Weights of a small transformer language model.
Architecture: learned positions, biases, tied embeddings.
Training: a variant of SOAP for these matrices, 144M tokens, 4386 steps.
Each number is 128 + 32 x the weight over its row's rms, rounded and kept within 0 to 255. Layers, rows and columns count from 0. Numbers have three digits each. The size before them is the row's rms in percent of the matrix's.

# up: layer 5 MLP up, 512x96, rms 0.229, rows 54-85, columns 0-95
# down: layer 5 MLP down (transposed), 512x96, rms 0.231, rows 54-85, columns 0-95
up54 095:116133179165124128129104156139151158133161104177118086135075104096142195138134159079104177178102116138094070141104150121118151100093159145170187175115154122109137149159147117131161149131105103125026159092107067141118123129181055156172087105139178110084118154121116141133050140146126132147
down54 096:135133125128113167104173166142169125127140097080095140136114157171147106152168152136108111123113098110142117099086146141162138134143140128182099110095171199128101097139118192076127123117102129143120140159106124111131176133127148205160146148150189179109078127146164169168127016206096086085
up55 118:111084132109136128149083157115114120103153106145153111181120108092106119135073151132108157096143133175084118058082126116142170158127178113076155129100121173091111132184114148160131057091163125154151185106106090136124123168163138098154178120166119111132220167049127098128115074089088144151
down55 127:150059136133103121081117168148105123105145161104142164133118112138126090167075143191107153146174166144159133091148157145103136159195101147168101151175123158131110097133076099058142112086122064162125166090085068082121151139118119142137117157203122176120168143087176107130147166172148077138
up56 093:161133143120135119143072074088086141072104127089118137114132130118108144140094204086149142092097188121082100124112172103113103133107160159114166152134176143122163145144147089093084176159171141062097156170132124203184110133162177047155124147162103133147101168136151063123147102131151123118
down56 105:152180173138108175120122145110180134087122063129125156148143109120169154125097144119165152122184134113153172141159150061130165086106110127114105113113134151071084118158103113089110070114085161126136154130046155158168101126195134107119164161143085094130086109117120140129085033099101115182
up57 104:156141141102162125116145138148155121137132066148146143163128147053051096152101105145162094136109113161197118137157148106136117110185208176148109148106155087142166140085080142130054125106166162088131144095121141151168138138146100082073121103097138136083156155126107147124211171172093137104
down57 097:106145130147160062129087168159055161125168110135079126117139117094112130148111131109123036113111103096154142134117155102136143112091086081173091113124137152147102114116153135151110115190118190116162166160103097139156142016132117154135112166179101163115147107087078126146135152075135161189
up58 086:108136143134123147167154149144127107154151131106090195064083179166132146131140071086170148132095131153172147154180193114111144062114118129123177181075151163149100122104104091119091117096121136166153159093125082154137135108159146199112156073144158056109089128148116146147128122161134060171
down58 086:100127142168153171102073126149136108050131103132103098082157159125084119168056139153074124125171163114115165126146113108097109108113097135161179120140147072095090165117174113137138093139160128170095092171149174086066129176139097153103043102124141150149096111098120154130143109142066089174
up59 090:076120120114116090155161067099137127156096114171096102047137179102139166123137128132114122160114088126129115169113083158084108125147151187117152170126121133138104173128093124135071139161083092124138080091101185127084108111115091138171136096124132143082149132138047150170057066154069151149
down59 088:164134097120145096121102107178177083090111172176103141141152134082102127198149096097071088043120161120174105162079109164099135122141129133183110114047118120076104099129112157100117093159107112157166149111129120122129157118163133104078116156128107086157121122170142129143045130173078165136
up60 107:201149122125209111143118143182136129147118123132116131138127069052118094149133180162078146151124139057138109121151131149138164165085160097129146143118180099129125111093128239088133137142146139120089093135112136149136112132134091177130112119103197137146117104057119127146156085157143146203
down60 091:032123129163149163178143118098178140096126163124173145091089100138154149056137143051177163094139085086114124136135109053131099108169101103091128173135146139106176127076128088146093146174151125139099132114158108070130062110127139062154147123135101145092145121112087098132128154093152141110
up61 099:116091133122093150153079085136082158146146096104174132143049125120202175098123114141136137073194113123136093125146134108141170146112187138162201141095092137099119140136164132107175167133173115166085157119122159154138145077075159105138153114099144112163158118099178065085090106091108179127
down61 105:126132188123065138097033133147086176119115128098103065152105195182127109122130174191131108210090152129121125147145096131161117158110098122169138166108111123138104136130132124170200094076127168142096141120084136123182127088144098101143116096103141094145098109161135095108144095108091072143
up62 103:110049186125141140126081073096177116177166082147107168081107104163159124099174111105121132167112139120134153069118118132158114144121169145159164090142160099159062155078178179116143137107094160138123131107096137135093058155135132166118117169142097185148149118126088114139140129156061124057
down62 101:149062141077115144135162181114149105136133108118158099115165109119144124087122093203082144143177080142130141177199139121098099122114128082138142093107142069145076113108181130134092075090191123080170152111202117178173130170135133106156174138149120090103146132169128141144111146094182108154
up63 093:109119121081119154103178159085144144127126084146150145126139155122127135133192134094119155136137173166158140091166163147165115134148102141138102108134005142070132098150107125093173123094109086149160109110091130140145155055145120113213157101157110144155062094131123073138102174139179149083
down63 081:133138175140122146164143088152093117169152154139082149141096130191059147220098111093127106114143129089132108118143154100144157185132079089130116131084102104071113121118079142099157144121167136058197142138149129123125103085148170122165163089120076115173175161130163062116119088172141126136
up64 088:119115172102157121156156122113119111179127048161111104154149152161097123135145134153171132142099168138103162141135094062116093076081138127157143077209137155123167089123110095120097141203132109118089102177108103106144137064163158110056108110151086060151108125117082085138146095100088141146
down64 090:146130085141108116059136145071132142136093149108100156148141118130125126110111118049119167062098079131062099124116134206113198157147133098139084132073100107145085151094208165144176139128125095150124175119148145138089124153090105145151128109083102097135095092119064120126081087160094107143
up65 094:115105094153105139148128104148133131111086118117110137125221175107081092146106124135149169059117110149131118083170158144145229140167158113157075105125137177093151059144072158115150165151091137106110151125115156137117158117105140154130121119158136173114152125087111095182207163088106094176
down65 074:157090149152141172091131150127163022173155136174122139186138124133131152092170114178160194095146133131142136173123139137133125085114121160118120141127074153137142149139158122111075132140150129123138149133152108150120120095074147145105190087065099140201190217120129133138086098138167157164
up66 097:146164131117124149116124128132164081167156117161189118188069180118177085162137119100205110116121167100119171110069088134113101123135088227128108170035142134099091095129112154136112175114161146139117162123117100133164108145101174094103156140116135120146144154204087120153115139126121127094
down66 117:120128109203104167145216112168100135086149117140072137118137163132114136069135156099105103136140094104123113076094106116117143106157095126121182120162114125063116180103094049115123170108177149199192144127136101085094151185126142108151146102154112157117092182145131073118137160151103137106
up67 098:161117149143101161111102162109176131074096131172112127121118090154156153041102113161102113145115190163116079157176161153111144144176142143148122125101133095107128157120146116127109128131101142114097185132122120114208145109161143129088111120158210193163082174156063127190106082101103103173
down67 091:131147129176141180123065134142128121083117060134196065176150157087150095120125133108157094155071126114181066119183074139142102084144163160156126133106111129151113131178163102184122114124159190112133132148124148112140174143090093100157113101135141115172074113157178137136095125046112109122
up68 097:173149093099126062162161111139120103118148073180115122158116102135116125133161171180115124128077172111074105162160085172123104122150101073133150134099118160093090085129151166120093225178119127098087181162124151172111100159171158122129143113116157100091103111141143112091127054166082097121
down68 095:162095173132198137163089129112082138086123144149078114123124111143091160059141116130163117079118100139024161125160139138163144145120141178102090143137141158127146132095094147119152187059119109137132135132181113097135146074099141125132219169155117103117129122108115170110066136101161073096
up69 097:116089178138184135116132102158166133092054103111154115165158082115123161150114145146117142138080122065156106075151170096110111166127142096131174169173112126160110084162096138140147145150099151147155184145111126113139096123107067089108096152133123086134127192061193182130145183176162151085
down69 093:134126121123080093154108106160127172115173146135126111115140132121078077125097158042176114103144174157233135178055157123181151128155124165113096136135148153143120145143149109194076122131080110159077094179098135137102115119111133138128130125095141082144098083115162122139126143151087213117
up70 105:120138124118050085176112192131105143149037086132105146147150236083081107120091113092163111152164091118138131103089132117139130154135160173140140104106123095091135143142109175175135084127124166134119128111152107157156113110202161110071138098110173085109139141152117081159112166174128121122
down70 086:168144171172132137091112125126093095115130117147137139173088146145159122134200151155109070175081147121176156095148158158119130150129139149141120087159094087172121127127100114148081120153151111107105084096129104136195143138110071115208133098161127093088126159190179172094101063095150054141
up71 097:151094150063119112166164116125116125189125178193106102149115116091124181129118165135126133101095139143118119095082142146209114149127151124084094150106089185122108047085077140134170172116105172179086078105122146168143150108110131141153125101095098056161112133143160142114172104094086105168
down71 095:166153121176208117132129126140125193161133159092122129121100134119117150142167153206110168180102131110106159139115114164186066124090100137056155106084044150170129154177198100107131149098142147111134151118151170074128114112184149173123136159109132183102128137152094170137130124124130097151
up72 091:113138072182155169121124145091110060128161120091132136101155181116114160102097102105126131063090122156087160177182152107103152149136126103157135088092109126158101218126049133046137097145162098130134101128157131134056158108147140077163117128134113114133139168206147104134144095119144140133
down72 090:086130059156155132122166159130147104178160140129093162174106141123118085160173144133114101156186100120116165069115126035126122114183095089130129156093128136161140109141141112177118093130090211140123124146108137093129115160112140101114050154139142144151133106124119127117068118087178213174
up73 095:144140102162121072090144106130141137199090096109092130081172100171122097075110094062129104133088085167092101086136086136123087119121119154118153147181192171110117122188173122138079124114146135119147125185172057080137120137163191125135149087126107171096082173132139105139119106161095135148
down73 087:077168141094156115136119121120158123102137134148098151144067125186118119129155170134172119141126116111165161167174120175120155132159125159151095161130081085128148172083098067086156173088097111181078105112146123176159096107159100115173151216134132056123168061122128152150157111107099126075
up74 107:101129064158121120135129050097116191164103071132123114157121137074112080133113140146110123199140090095121096136116126076066092147130115130197121114114080187129131116147115119184149163136155159154097142165145134131124160105149233132119167113115159130074189139142133143162139073109135129159
down74 096:087080138071155152109135080106111066074147127091104092155196098123126101132168131174111118174144127125173065175099145137101109110141131093159137069118143095143176094121064113095143117118093141132108155118150116071166126131160119139131124195212189130099121115174173168130164134112138091148
up75 104:126099198091078129146132145168100155111133142131115204154141142108118086121098119198156108135079062099146081167145145109110087130097110115077081154178090141092109160128172182127137083134078167102159140104169127111112093156131070105144108144086096127139163199093139153149142084160142156162
down75 078:129146066147204106113108093113167111168197088128156160111129110198105176131102135073090192071135112165129166113160141193134143157150167166150137156122135103170128102102102101113106215146130146127145143133129114154137153149178179185106142112163136162106099117162133111101097148079132165163
up76 097:157122156064136117148133147169094141109073092170124135121087120084156104123114111177150126105155139082125180111178158061104104073154111143135076095161101146144108096114081158149131170076098084201122144115150174120092130084170153066152122113102155111103086217126130138134110107124157092158
down76 096:114104152141184070073094117160100135080124107157152076121106134148121169140115147159123170111155142106126119148157096079094140162170052063210129111115114174172192070106132172093157127116132100143139071119081131125129155104159120061174130119134096138139134132099111128102207091118111124141
up77 099:184167129121165033113162134172123118090094092083142167109083127077111098111092172103114133123151089160130203130136144131158138170110076087172167088166138140095154183108158104114116102122140126119165107102145073186098120155135138114148111105104135085104140180154097124154090122155096141207
down77 089:108127132137154096095171123123094170089118144081122115148109156101123130151083204104104112115160155155118186115176098072121105140107162062150161076081102206074183093142129113129127127153123138184114163119174154120169155175129173135090135096134070132106145179144131137080105124102195094115
up78 090:111078140113129159166091080136137165149126084172153172106142089109179126133123086108106149068087119050112139150140158205171165177120117085120128143144122143075085127171121143165104141163130096152146082147151133141100136144091144133199098077091074130141142181154172119110113099048139126139
down78 104:112172157157128145130099096136135155072119147152150141114137166162079075154175103125119131123133138163108069182131103119199125216110137156154116165180158111122104140110131096147081127082156072049145101153103129049167127143070096179125121103124089133148111145179100154151158128168100146155
up79 090:073140125152098065081102076132169123136102123059115118098175085107115124119099103139149092183140128150107139177131128116099067164135172152159131156107097106095130091100146130176164172146152195157129075137114108088107149135203085133138168161158118139184182147181106090163142172134139147160
down79 090:135106087110135154187105185129026153204169089164171133174081123101112050166101102079162125125129145148150103152141165107147132151156099101104089145148109123137175141107095074161084117141138125116136127113102154196118194118126144166092141149149139099133125130114108139152153123140112191072
up80 101:182084137124188128170105130190065096106112178150158107136138130170103148133120113109108075136137082096158157102170158143094081089162193135179128103066130135091081168153115206107076122170112127124100146165090083145086106090138150145144182154150133097151139098129142120114188147144146117103
down80 102:060129080168160160121131182161105149127111132111105140186157134127136131185143084119124131090171146130106108176143125105115172154159092114127102190094193191195176156140167109138149168141121148115120132084130089093080114093111153100136061079149083147069136111113094127095135117099070146168
up81 093:138090095124139163124028194162105151133126139093178104088177106104152173136139204143131130086155118082075167175113118146164167181137164086120133100093154131072113152108135145139129142072118139102074190087100053138121123110137138092168120125105170148116140164156120142134109132098111161112
down81 093:149156050105157109131093158129104102092115082207161148117097171148110183124122119132114154097109112100100164119149183122160216141123152151133085106138152168071142192122192122160108115133157134110165123136090102103142122103092140099110088141093073224131110113127125130090103114132170174128
up82 110:122087131150142138113194095144135097102175151151127171103137192162144150129120096146155155127043137182089092103140133144091059089164173150087077144097127165133107075175169187134146127152134154112093073137149121123103122089126087187124138152145106162138201107127099137122147105135093091188
down82 111:156176125107109142176111172182199146092131132184149122128133076123132095124143128193103146159106117107130094124116127178137161141148145083098146147136166100170148126081116124117126086139089042103097122129130126149165092149121158056056119107154182054114076125114060088121114112124116160101
up83 102:159115101183117082166161154123106130089185093125141073101092078139120104121075156178105137090106148148178122109081106117116117186145152133132045090129121127134184095151156165076110099156177106119105108125125093212145130151107171177128141069190101134132120146117076144106163113159106101132
down83 102:186144159162105160134084115150160090142161120107089145107164111140101140107150177156161132116063085124136154118133116090055097072109120092140011149117120105118139081133118089104117151186071159111149122103078070125159073139119186145103096176124134115137128137166105105126179123102104143113
up84 100:120133164175135134172165122113116142164087197116102115141158147145193095197102124099075200135113106111092093130105085182110181152101135106138133150122120184137170112110155141145125112130109155111133112139099113114070136146123106123239088139125052088123143171159097169121141167154090152138
down84 110:095117081155082128096099118182151181135120101134133110157122090168136073166121118183088135167129154126159109080144130138181047128104144101170102150169125077105147131168112065156168130114140191135190100144086097176162119177128107137116092100144120163173116120088125148149089091070163094143
up85 103:135146118159131109148135087105186163142154095132104064063144164200098104079143097085148120104178149093117124130158120165115128192172148127122137133111172120151132146163146174115106152145136085089180152113099103151149062087125084088087104115141183190153178162132135130167149112138120082194
down85 110:126125126115120156127159130130137125118118087167123041108110112214099079106126111161093135152202154160109086144104120159206135091124092139116113116166156114136057127119083166114113113040132161133119116080156177132143150169131122164091142195133159150142065116124128156142106116109132057145